Each number is 128 + 24 x the weight over its row's rms, rounded and kept within 0 to 255. Layers, rows and columns count from 0. The size above them is the row's rms in percent of the matrix's.

# layer 7 MLP gate, 384x96, rms 0.0827, rows 367-383, columns 48-95
size [ 95 108 106  95 100  99  90 103 106 108 100  93 108 106  99 100 103]
[[109  92 103 155 152  98 182 125 128  99 144 108 131 168 144 134 102 131 100  76 119 129 122 145 129 157 127 110 115  95 130 130 152 136  97 120 155 147 140 121 124 109 102 122 138 115 115 131]
 [110 160 106 165 117 134 173 114  86 111 112 136 134  89 112 155  80 124 100 150 125 114 159  89 137 179 120 134  93 118 169  87 145 109 143 119 137 136 140 137 158 140 123 111 109 116 102  90]
 [120 141 122 144 137  97  74 102 130  97  83 124 162  94 119 148  81 129 148 104 146 165 145 128 156 132 139 119 111 178  84 141 124 125 167 132 137 126 135 125 141 130 124 145 139 100 133 105]
 [135 116 139  99 107 124 108 136 157 149  98  90 162 130 158 134 119 157  79 116 123 163  88 122 176 140 149 110 124 107 147 132  86 127 138 159  95 140  96 125 123 139 112  96 128 131 138 124]
 [124 134  90  82 130 151 106  88 154 134 187 118 125 150 125 157 104 115 139 141  90 123 141 144 136 107 170 101 134 128 102 104 142 129 106 139 107 115 123 121 152 139 159 117 102 141 120 101]
 [171 175 114 137 151 143 143 124 173 104 149 112 117 146 137 128 108 145 153 108 141 127 117  74 106 139 136  85 108 149 114 120 134  91 115 115 172  93 132 137 176 113 124  96 157 105 149 115]
 [136 110 133 199 107 157 140 138 160 107 129 131 135 110 152 141 110 100  63 113 119 133 172 123 109 162 131 149 146 110 129  80 172 139 115 129 127 145 132 134 111 116 152 136  98 129 158 141]
 [123 116 127 109  65 141  88 152 134 123 101 120 131 107 124 164 151 139 156 109 118 165 138 112 125 127 145 116 124 119 100 142 113 111 142 108 133 123 138 108 119 131 147 149 154  80 106 138]
 [108 160 109 129 124 121 109 157 141 156  75 150 178 101 119 130 137 146 149 131 136 110 120 121 125  95 162 155 129 128  91 149 143 109 113 125 131 136 131  91 119 154 148  97  93 100 138 103]
 [ 81 119 152 151 120 135 111 118 138 136 145 159  62 113 134 147  79  79 125 123 129 139 105 127  80 144 113 113 106 108 147 143 144 149 146 164 123 125 110 126 144  96  92 107 104 136 136 132]
 [110 155 131 120 126  81 119 147 140 131 132 141 150 177  96 127 157 155 118 134 100 136 148 150 155 124 143 134 127 102 153 120 120 111 158 145 117 124 107 124 147  74  98 109 109 137  79  91]
 [113 111 146 167  94 123 137 142 107 130 148  65 141 127 123 108 130 128  76 126 109 117 148 157 118 141 157  87 114 112 117 154  97 130 133 152 119 137 116 113  79  81 127 166  82 152 108 122]
 [140 131 179 180  86 124 121 111 118 112 123 106 112 128 138 127 117 123 101 105  96 140 142 142 149 157 135 108 108 104 135 132 131 132  78 113 169 103 109 155  96 162 114 132 130 128 135 103]
 [168 135 101 132 148 114 141 127 141 122 120 142 109 152 124  97  80  91  69 154 109 104 102 128 146 149 127 173 136 106 119 180  95 121 119 126 125 102  97 125 126 145 194  88 119 108 166 112]
 [129  53 138 152 134 144 112  87 143 147 110  92 135 113  95 167 105 117  82 135 119 160 104 103 108 135 139  89 142 143  90 128 102 133 109 123 126 145 167 162 154 126 142 132 122 122 149 139]
 [146 127 102 131 197 138 162 155  98 132 113  85 146 162 119 144 133 102  78  97 117 135 111 141 115 138 160 112 147 139 134 138 135 102 152 103 152 125 146  79 165 152 137 122  89 121 153 175]
 [137  95 140 140  92 103 155 190 103  90 139  98  93 124 164 138 132 170 159 144 121 160 119 177 109 123 112 136 132 153 153 128 147 152 113 109 136 118 120 121 133 126 140 106  92 133 140 167]]
# layer 7 MLP up, 384x96, rms 0.0831, rows 367-383, columns 48-95
size [ 99  97 106 104 105  98  93 105 103 107 102  93 105 109 102 101  97]
[[107 136 118 176 134  92 112 127 109 151 109 130 119 127 148 125 169 121 116  89 128 111 111 161 109 174 108 171  62 124  98 109 169 167  96 108 137 105 127 131 115 128  93 100 161 149 107 124]
 [134 138 141 135 151 101 128 121  92 123 115 151 142 120 140  94 145 147 122 116 123 159  92 119 106 149 141 127 165 114 133 120 106 148 118 112 115 111 126 120  76 136 154 136 131  90 121 151]
 [122 122 127 130  97 118 125 140 116 135 157 107 149  86 166 136 120 192 119 147 135 112 120  90  97 103 122 126 137  90 165 111 114 144 157 100 128 104 112 114 105 146 108 153 135 133 150 118]
 [133 127 130 124 102 107 107 119 161 123 108 159 134 111 134  72 140 135 122 117 154 154 114 172 121 157  68 118 107 117 111 119 159  95 154 139 120 123 113 164  80 127 126 155 111 143 159 127]
 [112 125 102 114 118 156 139 109 136 161 117 128 130 155 154 117 161 166 111 118 128 111 136 163 147 128 165 120 154 101 129 150 112 137 137 153  93  97 132  94 146  86 111 130 175 117 102 137]
 [156  91 119 109 174 138 120 143  80 102 114 167 156 143 102 156 100 158 118 138 132 133 175 128 134 114 156 134 156 109 141 151  88 137 151  94 139 119 136 156 151 124 146 137 164 165 107 128]
 [ 96 142 119 130 139  86 142 142 145 116 142 134 149 142 124 142 115 128  63  91 162 154 125 176 103 118 144 103 137 169 165  92 134 105 131 134 150 129 126 170  99 159 116  89  92 122 124 117]
 [ 93 131 155 138 106 109 101 136 106 159 136 146 128 112  77  89 120 115 106 140 115 143 178 150 105 119 139 151 123 147 123 120 100 144 153 132  95 119 140 137 135 147 119 141 158 134 149 132]
 [142  88 143 173  82 163  95 124 110 149 115 142 144 148 107 130  83 122 174 125 158  96 146  93  99 138  93 130 111 102 119 135  97 105 115 125 171  91 127 147 151 119 144 114  93 130 116 125]
 [143 172 128 124 145 134 142 171 166 146 143 134 136 119 107 136 151 172 136 139 162 121 149 113 101 139  96 142 120 103 153  93 138 118 130  97 156 120 105 155 124 131 123 149 102 101 163 164]
 [137 152 141 120 137 117 109 140 152 121 150 192  88 124 108 168 117 124 118 124 117 160 120 126 133 131 108 161  82 130 152 137 109  94 129 148 143 117 112 141 109 151 156 127 165 104 143 179]
 [ 97  82 143 107 131  97 113 172 155 103 131 150 138 133 123 116 126 117 121 152 112 120 159  64 136 166 166 148 148 126 110 108 141  95 116 147 133 127 130 133 142 184 140 131 141 154 151 124]
 [111 144 109  99 110 128 147 102  90 133  92 119 108 118 110 120 158 136  94 145 105 127 121 180 113  72  94 131 125 174 153  72 135 110 122  78 153 159  99 118 127 113 120 116 131 139 133 169]
 [154 109 144  49 130 116 159 128 122 127 165 132 172 139 132 125 155 106 141 139 143 141 150 131 117 129  86  94 143 147 145 122 133  85 112 128 111 158  90 104 112 157  98  97  99 123 109 156]
 [102  79 115 121 145  97 113 111 121 146 154  77 136 107 114 167 131 127  97 144 109 123  94 147 144 145 128 114 155 125  80  95 136 143 133 148 127 141 148 135 119 106 124 125  74 144 105 114]
 [190  82 150 139 170 118 116 137 162 148  91  99 144 125 133 183 137 127 115 139 121  79 125 157 175 147 122 149 114 148 144 147  88 168 171 147  96 142 112 110 118 164 128 102 152 144 137 144]
 [141 103 121 103 114 141 149 124 167 163 148 156 153 154 133 113 112 147 101 116  91 149 140 129 105  56 132 166 126 118 139 162 123 108  97 139 145 121 148 124 129 146 186 177 113 105 115  87]]
# layer 7 MLP down (transposed), 384x96, rms 0.0828, rows 367-383, columns 48-95
size [ 97 100 100 102 104 107  98 100 103 108 101  98 111 110 108 101  97]
[[130 101 124 116 114 140 132 168 110 159 115 164  94 123 164 141 119 104 129 136 129 129 105 128 113 117  81 125 158 139 183 154  97 109 133 131  96  98 114 117 103  88 166 128 159  92 118  80]
 [136 137  96 106 131 114 146 105 154 111 129 106 170 182 108 155  73 128 114 158  99  97 124 123 123 107 175 183 151 149 123 129 156 133  99 150 140 156 146 150 137 134 115 152 112 141 112 133]
 [136 137  98 168 140  89 109 185 107 121 136 123 101 164  77  93 130 128 126 128  98 142 152 115 156 126 100 122 139 163 128 130 119 141 115 126 124 142 103 104 124 117  97 125 158 145 116 154]
 [109 135 133  91 141 130 129 146 142 118 103 110 130 144 150 109 130 120 162 160 123 148  48 125 133  97 125 119 175 119 152  89 172  94 116 135  92 134 132 127 168 100 121 112 122 123 137 185]
 [133 104 121 156 132 126 139 155 111 166 129  96  99 114 144  69 142 112 181 115 164 159 119 166 108 136 129 177 111 128 139 140 118 176 133 157 125 118 139 123 155 100 139 140 117 137 128  89]
 [143 131 117 119 140 119 115 173  71 128 131 163 177  67 142 102 149 107 110 123 133 175 101 153  97  98 154 150 123 125 143  94 142 137 132 150 110 127 107 110 116 119 147 156 114 157 165 135]
 [123 111 146 139 127 149 105  99 135 136 166 107 145 129 140 130 169 149 154 149 104 160 122 134 123 144 103 139 154 128 103 108 138 139  96 121 155 107  98 114 116 127 186 102 114  81 128 158]
 [125  89 114  80 161 141 155 147 119 113 105 115 133 146 145 119 128 175 127 112  88 154 124 113 148 165 130 115 163 160 110 170  82 119 143 136 128 165 125 135 113 110 154 153 125 123  92 128]
 [ 97 123  97 110 158 137 116 140 169 123 125 165 156 150  83 158 168 106 157 129 104 182 108 112 130 164 131 150 150 129 116 135 136 153 170 140 123 109 124 109 142 166 154 181  84 144 142 142]
 [138 112 173 106 141 101 100 125  60  98 135  87 121 106 119 146 120 202 135 105 116  99 107 127 158  86 120 114 124  97 120 144 135 150 119 123 111 133 146 128 138 141 154 128 124 149 120 119]
 [115 151 114 128 129 120 163 104 132 132 175 118 131 153 140 125 119 144 147 162 135 127 156 144 113 165 157 132 176 106 105 114 130 169 137 124  74 162 150 134 146  95 129  91  66 123 110 120]
 [124 142 102 149 112 165 154 121 124 160 159  66 151 129 154 103 103 168 120 108 130  91  92 129 128 132 151 149 116 132 179 126 119  94 110 103 152 129 166  98  83  70 111 129 107 145  87 151]
 [151 160 148 131 155 132  91 170 135 122 154 160 112 107 157 125  97 107 163 136 117 132  81 148 142 147 132 149 120 133 137  96 175 118 115 142 107 147 126 104 166 144 131 179 109 104  83 143]
 [122 141 135 131 118  70 131 146 101  96 119  90 138 110 178 124 146 101 115 115 144 109 157 135 125 116  98 151 104 171 162 134 130  68  99 136 150 127 154 162 166 104 138 125  75 127 123 107]
 [ 49 151 122 132  95 102  94 150  97 130 105 109 162 138 125 127 133  92  97 147 151 114 127 147 157 120  91 162 120 101 152 108 131 142 113 113 120 117 130 115 119 139 117 133 110  82 137 127]
 [104 158 140 129 110 137 146 163 132 135 110 125 163 114 133 102 146  92 172 156 113 158 131 136 124 157 138 138 140 118 149 113 162 162 110 150 119 109 123 125 137  69 106 105 126 149 121 135]
 [133 138 101 141 182 155 162  78 137 148 111 115  83 139 134  81 126 142  80 142 130  99 103 140 123 132 133 125 148 145 150 125 121 141 143 119  96 124 132 149 130 120 101 107  93 100 149 152]]